Weights of a small transformer language model.
Training: a variant of Adam for these matrices, 95M tokens, 5769 steps.
Each number is 200 + 20 x the weight over its row's rms, rounded and kept within 0 to 999. Layers, rows and columns count from 0. The size before them is the row's rms in percent of the matrix's.

# o: layer 5 attention output (transposed), 128x128, rms 0.14, rows 103-127, columns 0-63
# v: layer 5 attention value, 128x128, rms 0.15, rows 104-127, columns 0-63
# up: layer 5 MLP up, 512x128, rms 0.147, rows 0-27, columns 0-63
# down: layer 5 MLP down (transposed), 512x128, rms 0.158, rows 0-27, columns 0-63
o103,091,226,212,243,220,209,159,214,218,163,224,188,226,215,223,219,192,209,210,196,194,196,202,192,223,249,216,211,198,212,166,199,207,225,239,205,171,173,212,168,181,189,171,239,224,214,175,226,205,167,193,196,199,199,191,211,206,189,215,203,229,167,197,232,194
v104,119,234,180,209,197,233,194,177,197,203,211,195,202,200,198,176,188,198,189,211,241,210,180,200,197,198,183,211,187,187,235,204,181,186,173,224,169,192,194,236,212,196,198,196,195,196,144,171,203,204,189,199,178,227,207,259,183,197,221,183,183,225,224,201,191
o104,123,186,197,178,190,176,216,189,206,213,166,191,211,168,177,198,204,191,234,193,189,184,219,195,203,178,202,180,223,193,198,184,219,202,210,215,221,202,207,231,206,200,194,183,204,171,206,191,182,193,260,182,221,186,209,151,192,208,181,220,202,141,184,205,200
v105,097,225,124,204,202,244,195,161,210,196,185,185,181,225,216,214,208,230,176,181,224,209,208,235,188,185,243,180,204,199,210,216,185,180,175,199,233,187,194,168,204,208,193,198,179,217,182,197,215,179,165,223,196,221,209,211,188,222,198,198,199,191,244,192,215
o105,096,193,212,227,208,160,182,196,177,213,164,184,224,184,184,177,234,203,216,198,170,212,200,207,198,217,183,199,183,192,199,200,193,168,215,210,181,198,210,213,203,184,231,196,230,169,175,182,178,247,219,180,189,205,225,218,157,200,216,229,199,182,162,198,181
v106,092,186,202,183,174,227,191,188,200,191,194,216,204,179,201,213,200,197,197,192,222,214,229,178,173,176,233,215,199,196,234,233,209,178,185,196,201,231,230,207,220,203,218,218,203,184,192,155,200,209,189,237,163,238,206,193,202,192,204,227,195,160,198,204,234
o106,086,210,227,201,218,197,106,210,211,178,197,187,226,212,222,185,178,206,210,163,200,192,184,204,225,231,215,180,217,221,186,184,213,229,211,212,169,184,196,201,186,185,199,215,224,196,204,196,221,168,237,175,224,192,166,223,209,191,197,202,210,159,179,224,194
v107,071,209,179,201,190,227,209,217,193,215,200,199,217,236,205,195,193,202,231,181,220,212,195,206,208,184,208,181,221,219,211,198,223,222,198,210,222,194,192,162,173,166,221,187,206,215,219,227,182,182,212,213,196,179,185,156,210,193,191,197,244,197,190,181,197
o107,075,195,222,220,204,208,248,192,187,218,205,182,165,206,225,197,232,188,198,224,172,215,212,201,175,209,208,210,197,193,175,255,193,152,236,164,186,209,198,160,234,204,230,181,207,179,164,190,210,239,171,196,159,206,204,213,197,203,194,193,183,240,205,191,211
v108,096,190,186,214,204,177,208,196,189,187,177,189,175,184,206,194,198,237,250,203,203,186,220,214,200,172,214,170,229,204,191,185,182,209,194,185,221,173,184,158,191,194,161,213,197,208,246,213,225,198,202,205,196,190,208,219,195,208,175,201,196,218,207,190,231
o108,097,203,190,232,206,182,205,185,179,211,187,226,213,190,167,195,213,199,137,210,191,212,167,212,195,223,185,214,183,207,201,202,177,196,214,203,193,202,228,205,202,194,217,222,214,200,164,187,163,212,179,195,177,219,224,224,177,195,224,189,218,214,193,180,156
v109,082,197,213,192,182,218,194,178,196,184,216,198,190,226,172,187,191,180,204,170,237,193,194,180,174,190,204,186,198,198,207,226,196,181,149,231,213,205,222,193,201,190,248,204,191,223,224,214,197,191,194,162,176,233,186,185,223,195,191,202,250,185,209,199,223
o109,083,197,207,219,230,197,215,210,152,217,202,158,174,194,217,176,210,219,226,205,176,220,216,217,168,203,232,186,195,207,187,217,201,152,222,171,191,215,187,195,218,190,215,169,199,189,191,186,230,254,193,200,181,193,168,213,182,195,200,194,195,195,187,200,212
v110,096,181,201,210,208,235,197,216,174,197,214,197,250,242,191,168,206,186,219,222,190,196,192,178,209,198,152,222,186,199,244,189,215,197,181,223,202,209,222,172,191,203,197,192,203,144,202,211,180,197,182,193,192,206,184,177,206,208,202,214,209,173,182,221,166
o110,091,209,205,141,206,209,256,179,251,201,213,187,163,181,241,231,181,212,205,187,227,191,181,211,174,197,217,193,224,186,196,189,201,205,205,209,197,186,192,207,233,215,199,197,182,186,195,197,223,196,216,182,205,178,230,213,200,190,216,205,181,228,228,166,235
v111,111,196,224,211,204,191,207,207,178,214,188,191,217,197,195,208,200,193,220,232,194,192,205,165,188,161,186,179,182,198,218,190,189,211,186,204,168,185,225,219,201,175,161,218,205,170,149,209,178,216,217,189,152,220,191,221,234,185,209,186,229,198,173,212,193
o111,111,176,181,180,173,233,204,175,196,205,194,217,197,159,195,228,189,228,200,164,243,200,165,188,211,268,203,186,226,199,217,178,206,224,235,194,196,170,223,198,189,216,178,222,192,186,202,205,205,164,206,213,207,202,207,226,222,194,197,185,199,186,200,197,219
v112,107,185,210,206,223,164,206,196,201,191,193,202,187,176,219,175,224,209,189,209,179,187,208,218,196,202,144,185,195,205,189,175,211,218,199,194,184,169,198,217,188,179,176,182,220,195,239,205,203,209,221,188,221,200,205,230,217,212,211,220,188,217,176,172,166
o112,104,199,177,175,200,213,258,185,206,184,201,213,207,193,180,239,171,208,212,212,210,185,187,184,203,225,196,204,171,192,192,199,180,201,206,195,215,195,228,183,206,213,193,222,183,199,200,242,182,170,176,201,212,197,212,203,211,181,233,171,187,154,195,211,216
v113,104,196,196,212,209,148,201,183,190,198,170,212,173,210,199,197,197,191,163,201,202,168,221,218,168,216,184,186,185,199,197,191,195,201,198,176,192,175,213,258,199,174,157,176,199,176,159,204,195,211,191,170,205,196,202,273,216,209,234,191,194,220,215,217,187
o113,103,186,163,184,192,206,230,187,186,187,188,167,217,195,186,202,195,217,234,199,192,206,178,197,211,213,186,190,195,187,206,197,200,190,189,226,209,197,182,186,211,201,210,206,152,204,225,231,184,183,199,211,199,219,216,200,198,193,214,186,192,165,194,183,202
v114,088,211,172,203,196,182,206,198,212,193,201,229,173,159,216,214,191,211,168,201,165,206,235,212,175,205,187,185,215,188,181,235,178,213,217,174,189,191,204,165,205,211,188,198,199,184,199,204,191,213,195,249,167,187,210,225,224,212,201,190,179,215,215,197,195
o114,087,208,216,248,227,218,137,206,204,171,191,200,259,209,214,194,184,227,219,192,193,207,196,190,230,239,182,206,191,212,186,188,220,236,180,244,188,206,217,167,191,185,194,247,198,204,192,212,197,180,207,179,208,214,191,188,171,179,214,216,213,173,186,195,184
v115,074,204,210,197,212,230,202,189,193,206,221,206,225,183,199,175,198,178,209,266,202,176,183,199,200,191,186,216,188,197,199,202,149,182,225,203,183,189,190,208,206,214,153,216,222,202,186,210,194,227,210,179,184,198,210,202,166,183,225,193,178,189,191,227,175
o115,074,215,215,166,202,195,210,173,235,193,176,214,200,183,193,204,168,206,180,171,249,184,212,189,216,179,182,201,219,200,214,149,204,242,171,221,238,196,204,210,195,239,191,218,177,186,218,164,187,173,232,215,230,187,208,189,216,221,196,216,217,189,225,177,194
v116,108,179,225,188,187,179,195,201,190,208,197,214,183,228,199,241,221,221,170,201,210,210,232,174,153,199,225,189,214,203,202,197,215,224,207,224,201,223,214,217,201,179,202,199,213,183,187,205,146,199,201,202,228,231,201,168,193,217,198,194,221,180,163,189,229
o116,109,195,214,186,177,209,223,239,199,163,205,184,204,214,189,177,188,201,225,205,181,194,200,186,240,217,201,185,209,188,176,239,205,219,215,206,195,196,181,199,181,173,192,191,184,226,189,214,206,213,235,216,181,180,164,241,247,168,178,199,231,217,200,215,190
v117,087,222,183,205,215,192,195,196,167,191,223,181,197,211,177,220,199,204,201,186,213,205,151,181,202,222,205,205,223,211,176,185,153,207,201,218,207,201,185,174,194,230,184,197,178,246,205,204,213,222,173,185,241,188,209,204,169,203,198,183,181,207,228,207,200
o117,088,198,205,194,198,174,243,199,177,235,180,214,181,219,190,193,224,189,204,228,176,192,224,218,158,147,199,200,201,185,216,230,194,167,190,182,214,247,187,242,229,197,208,156,206,206,191,175,183,230,225,193,197,209,222,177,190,210,175,218,205,213,200,170,194
v118,087,215,236,192,191,225,194,188,193,199,216,190,203,214,215,182,203,193,217,199,231,220,168,206,162,187,179,163,179,201,214,186,168,212,192,239,185,197,212,211,190,182,227,203,208,199,182,222,161,215,212,154,193,211,216,156,179,188,233,201,221,191,192,208,226
o118,085,199,206,157,193,206,259,181,176,206,179,175,181,168,197,189,198,185,213,216,186,188,247,186,185,188,207,207,228,209,196,220,171,166,230,168,215,210,198,186,225,223,195,178,200,178,190,170,208,210,220,218,186,192,183,214,243,212,173,192,212,190,203,194,203
v119,086,196,205,193,205,213,199,202,208,195,211,214,188,186,230,168,205,191,187,189,215,221,223,199,151,210,177,199,180,209,213,209,210,195,195,218,163,202,210,229,208,212,190,206,207,161,159,142,177,225,204,195,176,202,225,208,191,203,241,232,176,180,202,199,205
o119,086,210,211,166,201,205,141,181,226,167,184,180,238,194,213,213,165,190,225,191,197,176,204,197,223,214,202,188,217,236,195,175,185,206,194,213,191,198,212,180,208,193,190,217,199,194,212,218,204,163,256,175,240,186,192,194,231,206,203,194,217,147,183,228,196
v120,099,195,209,203,176,222,202,188,193,206,223,196,204,201,196,169,216,234,235,202,219,232,170,184,175,191,210,147,211,194,199,199,160,196,184,217,175,203,215,176,187,173,198,219,212,226,197,230,192,228,208,207,150,204,212,175,187,156,201,200,197,228,178,241,218
o120,097,205,219,202,204,209,234,202,179,209,180,191,212,165,181,186,196,193,166,187,193,211,206,183,212,224,220,228,220,216,197,227,212,217,241,202,218,215,215,203,199,215,206,218,218,179,175,144,186,202,223,210,188,222,169,209,220,213,175,209,226,185,195,152,197
v121,101,181,205,189,201,180,206,200,197,202,190,209,168,170,179,189,210,212,196,161,195,192,224,202,195,207,214,182,206,195,164,224,216,226,155,189,208,182,218,182,208,211,207,195,196,226,250,198,243,199,180,199,198,218,211,191,239,207,201,219,210,210,201,176,201
o121,093,199,197,261,211,190,121,211,165,199,249,223,197,214,197,200,199,214,199,205,187,209,176,205,174,246,210,188,172,238,194,201,185,181,220,202,196,201,206,204,177,190,203,182,216,208,220,201,204,217,173,206,193,224,146,210,187,177,227,183,174,169,185,225,219
v122,091,181,218,201,186,159,207,205,215,199,184,211,205,235,222,180,175,188,200,223,186,198,223,194,219,199,174,194,186,194,231,194,224,185,191,204,176,189,241,235,191,189,205,211,221,155,163,204,181,182,228,186,160,198,186,197,218,229,201,197,225,201,169,212,197
o122,090,193,192,175,187,240,190,187,224,179,214,181,205,163,218,224,188,205,205,187,234,215,190,200,236,241,190,193,211,227,202,175,202,225,202,216,185,162,195,159,194,194,178,233,170,190,215,221,222,187,188,216,202,177,182,219,225,192,224,175,181,207,222,225,208
v123,119,205,196,191,230,190,187,227,201,198,208,199,198,194,187,242,201,176,166,221,182,191,162,162,156,246,196,211,205,205,208,210,179,205,249,213,228,228,186,228,218,204,165,207,193,244,220,201,198,195,207,158,223,218,195,218,198,203,168,186,200,206,197,215,211
o123,119,205,212,197,201,159,218,215,194,188,198,192,199,218,218,182,203,195,223,204,204,201,250,235,212,180,188,188,185,202,214,208,203,182,138,190,193,201,187,221,195,196,202,174,163,216,202,205,209,191,230,207,234,165,198,185,187,194,196,205,199,225,227,180,189
v124,099,209,191,201,224,167,197,197,185,206,210,205,158,164,201,258,182,193,173,217,206,169,211,180,157,223,197,186,183,186,196,223,195,182,235,178,194,219,199,213,213,196,196,200,187,248,183,191,203,217,205,201,174,193,209,258,225,185,176,191,196,223,213,214,206
o124,102,203,208,214,197,188,194,223,183,195,183,193,245,210,189,167,188,220,210,184,199,220,219,223,243,202,202,205,176,197,215,219,240,216,138,224,188,207,199,210,190,182,220,213,150,222,209,205,207,205,212,186,221,211,191,159,173,174,196,205,195,186,192,166,190
v125,102,211,196,189,179,199,199,188,218,206,204,216,193,154,215,229,197,183,174,177,198,227,182,219,151,219,215,189,190,204,202,237,228,202,250,197,173,223,203,238,211,191,244,213,216,187,180,161,195,206,224,216,195,182,220,227,193,194,226,211,160,203,184,194,195
o125,099,217,225,206,207,200,141,207,212,159,187,166,248,221,213,182,185,187,212,201,195,202,248,195,248,194,198,210,207,220,187,197,208,220,174,206,192,202,198,174,174,193,187,225,203,214,212,219,202,156,219,191,234,198,182,175,221,206,180,195,228,159,195,230,187
v126,111,221,209,196,203,223,196,228,221,212,218,214,234,196,215,163,189,179,197,188,193,234,176,205,217,229,184,204,226,204,208,200,203,199,233,211,200,215,165,186,203,220,213,195,204,176,192,197,164,190,215,172,214,169,213,159,162,197,220,213,164,162,198,196,192
o126,109,228,229,185,208,220,167,184,236,178,186,168,193,217,250,213,197,161,202,228,198,166,239,205,182,140,208,227,209,221,185,202,192,188,181,176,213,214,202,166,232,206,201,199,201,191,202,190,224,203,210,189,188,180,209,189,227,236,186,219,224,242,214,184,203
v127,118,170,203,201,196,198,202,210,211,213,175,220,190,185,180,176,172,195,202,162,214,183,202,175,195,222,215,234,229,198,182,196,214,182,197,153,219,197,170,221,217,201,181,199,186,221,218,187,201,202,169,169,257,195,208,223,175,184,180,206,171,197,195,199,194
o127,113,207,193,239,214,178,159,214,187,177,208,163,198,229,216,195,203,178,207,204,173,187,190,232,198,167,219,186,175,219,201,208,197,206,191,201,207,213,193,214,186,189,226,183,208,216,210,204,200,197,204,196,190,211,182,200,184,226,207,180,208,199,199,166,183
up0,096,182,200,213,188,192,187,201,217,177,183,205,180,196,167,225,195,190,190,227,186,221,225,193,234,192,201,217,219,226,218,204,209,202,201,172,213,210,191,153,211,177,174,195,212,201,212,170,177,209,204,222,218,227,187,186,175,195,175,210,213,177,211,202,173
down0,093,209,210,189,175,233,204,215,212,169,211,194,183,182,214,200,176,257,155,176,165,194,209,165,211,176,226,190,198,191,201,222,193,200,178,153,205,197,217,181,201,156,157,231,180,234,225,215,218,191,220,185,219,209,199,229,180,183,208,179,201,206,210,186,189
up1,100,208,205,208,177,169,196,190,153,199,188,217,150,212,192,214,196,226,174,183,179,232,218,202,193,227,201,227,196,180,226,222,203,195,192,204,214,224,227,194,181,206,236,188,218,165,183,183,218,177,199,209,215,219,184,193,213,229,146,183,205,184,173,201,198
down1,114,180,190,177,205,230,166,186,207,173,194,197,199,200,208,170,194,188,214,202,195,181,196,202,189,210,180,199,191,229,148,194,193,217,249,206,183,210,191,202,197,214,181,225,199,211,225,210,145,213,214,214,205,165,228,218,179,190,205,202,180,220,197,213,196
up2,111,212,157,207,222,201,193,178,229,211,205,201,181,191,188,210,185,189,179,212,202,202,235,204,183,219,188,203,196,213,207,217,218,215,185,191,201,241,224,195,188,226,207,202,198,233,187,181,196,207,189,163,159,197,210,203,213,170,185,218,148,179,213,187,193
down2,105,220,207,181,191,216,159,199,213,202,204,203,233,195,211,212,199,183,231,199,168,223,213,201,208,188,206,199,169,179,168,185,176,159,206,201,207,164,184,212,211,187,185,228,224,198,183,201,213,189,224,198,215,211,208,202,179,218,239,180,235,193,203,165,179
up3,093,199,210,212,201,216,191,205,181,190,187,175,179,193,210,178,207,202,185,211,207,218,222,173,196,176,220,208,169,207,189,221,222,201,220,166,222,227,190,222,181,190,247,203,243,199,198,210,203,220,179,210,223,210,202,185,226,202,202,199,207,221,188,179,204
down3,090,194,190,187,191,211,196,160,172,177,218,199,193,243,209,211,201,219,219,174,224,209,206,188,152,210,201,214,194,205,167,202,200,192,195,242,186,184,199,181,237,191,148,172,167,186,220,190,174,193,201,209,228,177,226,206,171,179,209,201,175,189,174,190,226
up4,104,207,197,214,209,228,199,203,196,175,218,203,199,183,234,183,215,211,211,207,191,193,212,185,166,217,166,196,184,190,217,196,162,200,215,221,180,177,178,203,204,250,175,196,208,184,210,151,251,189,191,211,177,198,220,160,210,196,205,183,198,222,157,186,214
down4,091,172,198,223,188,215,204,196,157,223,170,190,202,188,203,193,184,231,216,197,222,208,187,224,207,182,196,187,214,167,218,199,194,196,195,198,216,201,199,207,192,161,258,186,199,209,196,232,208,196,188,201,210,211,184,215,211,162,226,202,182,222,194,211,199
up5,096,196,214,237,206,166,202,209,163,191,199,199,212,207,177,219,219,180,215,186,226,260,199,174,227,251,197,207,199,190,191,203,180,210,187,210,198,209,204,172,200,206,214,151,231,189,189,185,177,184,200,188,174,186,173,205,207,177,213,214,225,198,205,192,177
down5,099,202,227,175,206,234,189,222,213,208,204,197,210,194,179,187,207,186,214,212,213,150,193,170,196,194,194,190,203,191,181,196,242,204,200,186,232,202,148,202,194,205,200,208,168,218,211,203,187,214,186,169,211,190,222,182,214,201,237,174,183,235,250,212,234
up6,088,205,198,221,198,187,191,197,214,215,214,194,229,221,192,206,216,184,207,179,190,209,181,219,198,247,208,196,196,209,201,212,211,153,205,191,173,207,170,197,195,213,209,201,207,207,211,197,204,213,179,211,165,209,151,151,191,179,231,219,214,183,207,234,194
down6,098,198,192,172,213,189,228,216,190,189,203,170,210,183,226,185,187,186,176,200,179,220,252,187,185,200,211,185,222,213,179,227,194,222,217,240,209,229,196,188,198,188,215,186,181,199,221,209,192,177,213,172,187,192,207,225,208,183,208,176,191,204,217,172,224
up7,104,160,211,206,200,197,182,232,181,192,189,199,219,219,172,153,213,220,200,203,179,206,203,186,208,180,170,192,230,201,179,191,200,207,199,217,186,222,196,203,188,210,212,206,204,222,195,185,178,192,218,203,197,174,194,215,204,174,187,201,233,197,173,193,151
down7,101,176,220,187,181,184,182,185,219,206,159,195,192,196,237,185,226,224,212,210,199,216,203,249,156,201,189,176,220,162,217,187,183,195,192,197,193,176,187,171,183,185,172,194,238,188,200,207,146,190,226,193,200,188,253,197,192,212,191,211,197,222,192,222,174
up8,104,215,206,201,164,166,187,212,212,229,185,215,206,196,213,199,197,231,215,188,175,211,223,185,185,218,198,185,176,228,173,201,211,203,228,192,193,234,228,198,188,215,188,191,202,177,169,191,196,174,216,228,211,175,224,172,199,168,195,180,214,225,184,226,203
down8,107,225,202,171,197,202,162,182,193,199,228,206,197,220,210,198,212,214,181,217,186,189,208,196,187,186,207,188,209,231,201,207,233,175,187,153,192,178,209,230,181,195,198,200,231,201,193,161,220,203,208,175,228,202,160,255,196,208,209,192,188,198,182,186,205
up9,109,214,185,193,202,221,184,195,226,217,179,197,202,199,190,179,223,214,195,200,165,212,186,182,195,175,195,183,216,234,172,200,213,182,194,214,157,201,185,180,159,223,198,199,218,218,228,212,222,241,191,216,217,166,191,178,213,177,202,215,195,194,190,186,156
down9,103,245,219,176,205,184,210,210,199,195,212,192,228,207,160,214,197,217,201,217,202,198,218,174,189,206,228,172,237,183,212,203,169,162,225,220,189,209,205,194,214,187,174,189,199,206,204,208,228,199,199,196,213,193,218,186,215,217,156,210,233,209,179,198,201
up10,101,214,168,213,186,153,176,203,172,201,200,202,197,211,178,228,222,195,192,184,203,201,190,184,200,226,214,188,198,214,213,193,179,214,222,199,205,207,196,237,202,213,196,186,216,213,151,166,188,168,212,200,189,197,165,224,199,178,172,201,237,194,188,179,176
down10,102,156,186,226,212,193,220,238,199,212,187,187,197,206,214,198,190,195,224,206,191,228,176,236,183,168,200,202,184,198,205,204,203,197,186,206,204,195,232,212,189,222,212,215,217,201,191,222,172,209,214,231,156,191,180,208,175,240,185,179,226,165,177,215,185
up11,108,178,202,215,186,199,187,182,211,212,218,215,171,230,232,198,192,179,192,197,185,214,229,211,243,177,218,167,186,194,141,202,220,161,181,206,196,220,207,206,207,182,201,192,182,205,241,213,223,227,197,227,199,171,176,182,210,183,184,203,199,191,217,212,208
down11,105,190,215,197,199,190,213,158,166,182,152,211,205,230,201,220,195,251,203,180,197,209,213,217,217,179,216,209,229,169,231,195,160,187,181,232,216,181,178,226,188,172,194,227,187,173,205,211,202,210,204,187,254,204,207,231,185,214,202,205,171,217,205,206,202
up12,109,188,210,201,233,173,176,186,183,181,206,212,201,196,218,203,201,223,224,197,206,221,201,189,202,206,195,190,213,194,234,198,199,222,199,198,192,213,204,234,209,205,230,201,213,175,203,157,203,233,216,200,205,204,207,201,162,205,215,197,181,214,196,142,194
down12,116,197,184,161,163,184,211,204,186,254,195,222,177,187,160,183,217,198,192,226,202,202,204,195,194,214,219,210,212,229,218,187,199,194,199,190,198,206,185,187,177,201,170,191,229,187,166,207,176,233,177,214,206,214,198,206,215,210,224,198,216,182,178,237,226
up13,089,194,202,192,196,162,186,209,192,205,195,234,178,156,207,217,199,233,139,177,178,219,225,205,195,204,199,217,214,185,212,207,178,189,211,215,171,202,195,214,211,207,206,198,195,175,183,189,199,195,210,183,173,189,197,186,200,187,174,169,173,229,196,193,208
down13,086,206,158,196,172,240,149,200,193,214,200,185,188,224,197,188,193,224,217,221,209,199,227,228,184,212,176,213,220,210,205,193,199,189,243,214,179,181,190,198,190,210,190,198,168,186,186,206,180,208,199,234,179,235,236,197,185,235,206,221,227,184,223,225,242
up14,098,190,208,205,213,198,200,204,223,212,214,186,201,158,238,198,209,201,224,223,210,201,229,190,197,210,202,205,163,207,176,202,179,220,195,189,200,208,232,204,193,205,175,196,194,211,225,214,183,165,228,151,179,185,206,219,213,187,192,219,167,212,187,211,206
down14,092,191,201,155,222,230,196,236,217,186,197,185,205,170,192,193,196,185,187,180,181,196,197,217,208,228,199,211,176,212,243,237,207,186,245,188,226,201,192,214,228,180,177,204,175,227,175,209,187,220,227,178,223,221,186,207,174,175,177,226,208,199,217,220,198
up15,105,205,199,208,207,170,206,209,217,189,189,195,202,237,208,219,204,212,205,216,193,210,214,239,204,228,181,205,169,193,215,180,222,205,182,202,191,210,207,196,191,207,262,202,208,168,193,184,171,217,222,154,158,176,202,164,226,205,210,199,181,216,177,186,144
down15,094,197,205,269,201,207,185,207,180,167,155,192,211,186,183,185,179,237,203,169,213,197,179,200,229,226,220,192,215,155,195,216,176,201,188,198,187,218,191,199,183,190,181,193,178,204,211,203,224,184,230,223,250,222,214,230,191,195,193,205,176,198,195,220,213
up16,106,203,220,219,213,185,194,216,199,184,203,205,199,180,210,177,198,225,193,203,201,209,217,199,207,193,218,221,168,206,190,169,156,186,208,215,174,176,215,178,200,211,226,196,191,210,233,205,200,172,193,216,175,158,209,184,254,218,207,185,178,175,175,190,195
down16,119,204,175,177,212,206,246,196,231,228,220,185,219,191,208,222,195,213,208,210,192,202,185,190,181,210,181,186,201,153,212,182,188,204,203,204,151,195,222,208,208,171,219,213,181,184,200,148,200,220,187,181,178,142,172,225,194,203,211,212,180,202,183,220,203
up17,096,212,200,206,176,158,187,228,201,201,162,207,199,243,178,214,186,191,205,192,167,217,158,206,209,223,171,213,181,193,184,229,205,192,205,171,208,215,204,194,203,250,214,205,198,214,180,182,200,204,201,157,204,174,202,151,193,176,169,218,188,171,197,204,187
down17,100,178,188,211,218,222,214,166,199,236,221,182,193,183,207,195,198,211,220,229,197,187,211,174,179,195,209,226,190,219,208,219,178,205,191,230,213,171,209,197,186,173,183,200,172,170,186,234,181,221,190,225,194,223,205,243,217,163,203,172,211,204,197,228,221
up18,101,176,187,214,225,188,204,194,192,189,185,186,220,217,192,202,236,218,177,208,196,207,188,199,190,221,204,210,223,197,246,193,224,196,188,191,166,190,219,206,199,243,258,190,217,199,188,156,200,208,233,212,175,208,188,189,227,190,219,231,180,202,165,155,202
down18,097,192,220,252,205,216,186,225,231,195,151,192,221,222,213,174,190,187,200,185,204,208,226,209,217,231,172,185,206,193,198,233,191,199,217,204,188,212,180,199,193,172,164,220,218,173,173,217,201,210,183,168,193,191,222,231,231,167,200,189,210,211,208,192,189
up19,093,225,179,212,192,238,204,207,195,205,219,195,204,205,217,203,217,189,234,255,227,191,214,205,178,197,214,222,216,200,218,173,218,158,217,205,207,170,175,179,184,202,186,193,183,176,196,195,192,206,206,220,191,211,197,170,223,205,205,198,210,219,181,176,218
down19,100,199,183,132,188,214,218,229,187,188,212,194,203,208,192,231,186,209,201,178,199,184,191,188,186,158,214,232,210,206,214,193,220,224,203,211,179,213,185,225,195,219,206,171,210,233,175,228,200,199,230,204,217,216,204,239,192,222,200,209,168,191,190,186,229
up20,097,180,199,208,186,168,178,198,237,184,187,218,194,192,232,186,224,217,209,214,222,175,199,197,196,181,218,183,215,223,193,180,174,164,199,197,198,231,226,233,206,230,198,202,191,188,166,176,187,177,225,181,197,151,198,176,196,222,196,212,215,218,195,195,211
down20,092,203,206,218,203,241,229,163,227,173,179,141,215,214,239,206,197,193,219,205,182,201,187,226,191,178,193,197,208,198,207,193,182,194,191,239,180,210,191,181,203,229,217,174,218,241,158,199,172,182,228,197,201,198,205,210,177,214,211,204,210,193,206,184,194
up21,082,187,212,220,209,212,196,180,188,185,182,194,192,171,237,231,224,189,247,211,216,215,210,180,215,233,190,180,207,211,192,211,189,171,197,194,203,188,223,217,167,229,227,197,198,179,224,198,222,198,216,202,194,156,203,196,225,207,189,230,203,154,224,205,238
down21,083,208,197,192,206,186,196,226,189,215,187,177,191,207,220,162,201,197,213,206,216,227,176,186,190,217,214,200,225,159,179,218,214,214,201,236,177,217,196,216,221,128,208,230,174,186,165,169,194,215,216,201,201,233,202,200,157,178,204,170,196,239,174,186,204
up22,088,198,232,191,152,225,187,219,203,206,192,177,198,189,236,181,180,196,199,216,230,197,226,157,202,188,212,230,206,206,201,193,195,194,166,201,210,212,229,174,172,231,231,199,197,196,219,215,208,210,186,208,204,213,186,195,235,215,208,167,194,189,170,174,199
down22,078,208,164,215,194,198,193,183,247,224,174,166,185,187,184,217,176,189,226,186,203,192,199,237,191,205,171,223,196,212,179,196,217,185,226,214,191,189,171,222,229,193,171,147,160,211,177,190,178,202,209,185,197,202,205,223,150,182,191,213,199,216,205,215,224
up23,111,187,235,206,204,200,182,190,234,166,185,204,199,209,171,201,182,147,228,212,201,209,215,165,239,209,224,203,156,222,177,197,182,210,192,235,179,240,212,183,206,193,192,193,226,202,244,206,199,187,215,181,212,195,162,215,221,163,177,199,200,189,171,181,182
down23,115,204,178,215,191,197,178,215,186,211,201,208,168,228,175,215,214,190,181,165,211,202,177,195,193,235,166,207,225,212,222,163,226,192,207,215,195,188,196,177,228,212,183,205,203,196,200,188,217,180,166,226,212,197,210,208,198,169,197,228,185,209,241,202,197
up24,106,200,262,208,243,220,184,216,223,206,198,212,184,164,215,184,200,179,183,179,186,206,198,189,217,205,168,184,192,233,183,198,202,211,212,205,181,196,165,212,168,204,206,192,182,231,174,205,198,235,223,208,194,159,188,212,202,195,237,213,166,182,241,181,164
down24,103,225,235,218,183,246,221,229,226,176,202,208,196,175,202,204,231,195,220,181,205,182,216,199,192,205,209,199,209,200,207,210,153,206,192,152,227,177,197,178,188,173,208,211,216,214,207,228,197,193,189,169,197,226,195,227,178,200,193,217,172,179,198,228,174
up25,098,218,233,215,220,177,189,182,209,214,180,232,230,194,191,168,200,228,148,203,181,226,202,207,199,235,193,164,240,206,209,193,213,222,190,212,142,201,168,209,190,208,188,187,235,206,184,193,204,234,215,177,228,191,164,188,228,194,224,168,187,200,195,201,179
down25,090,180,188,188,222,207,143,185,224,185,158,171,180,230,159,226,206,181,198,186,195,210,224,224,228,192,197,186,191,205,170,208,178,186,175,236,199,176,206,216,198,220,210,175,205,159,195,214,182,203,183,189,207,194,220,160,196,192,189,198,226,174,213,232,172
up26,092,191,188,208,207,180,203,225,186,222,206,221,220,218,185,209,234,192,238,237,192,193,207,190,189,196,176,213,206,207,212,196,203,172,224,190,179,202,197,230,190,235,214,201,205,196,190,173,188,203,191,228,192,158,179,211,187,208,197,196,226,191,191,197,198
down26,095,186,204,230,202,191,182,174,183,202,187,163,175,220,196,208,210,218,239,185,223,211,162,211,170,214,229,185,190,196,193,207,204,205,208,208,204,222,217,208,214,171,211,229,205,213,207,228,198,186,205,180,218,211,213,214,214,204,218,195,199,214,168,190,197
up27,078,208,219,222,200,201,208,181,198,205,207,189,173,210,154,226,212,192,207,230,207,222,224,178,208,212,173,227,216,191,239,188,187,201,198,199,193,213,261,177,164,217,192,207,200,176,212,166,206,194,140,230,189,211,180,180,189,202,182,169,209,212,204,169,222
down27,088,242,194,199,204,206,217,238,180,217,217,210,216,223,225,206,161,209,223,201,196,176,220,224,178,182,220,206,195,182,203,190,182,210,235,192,218,186,207,189,204,182,205,208,192,207,220,208,211,168,203,156,195,223,188,231,185,230,203,212,202,190,206,193,226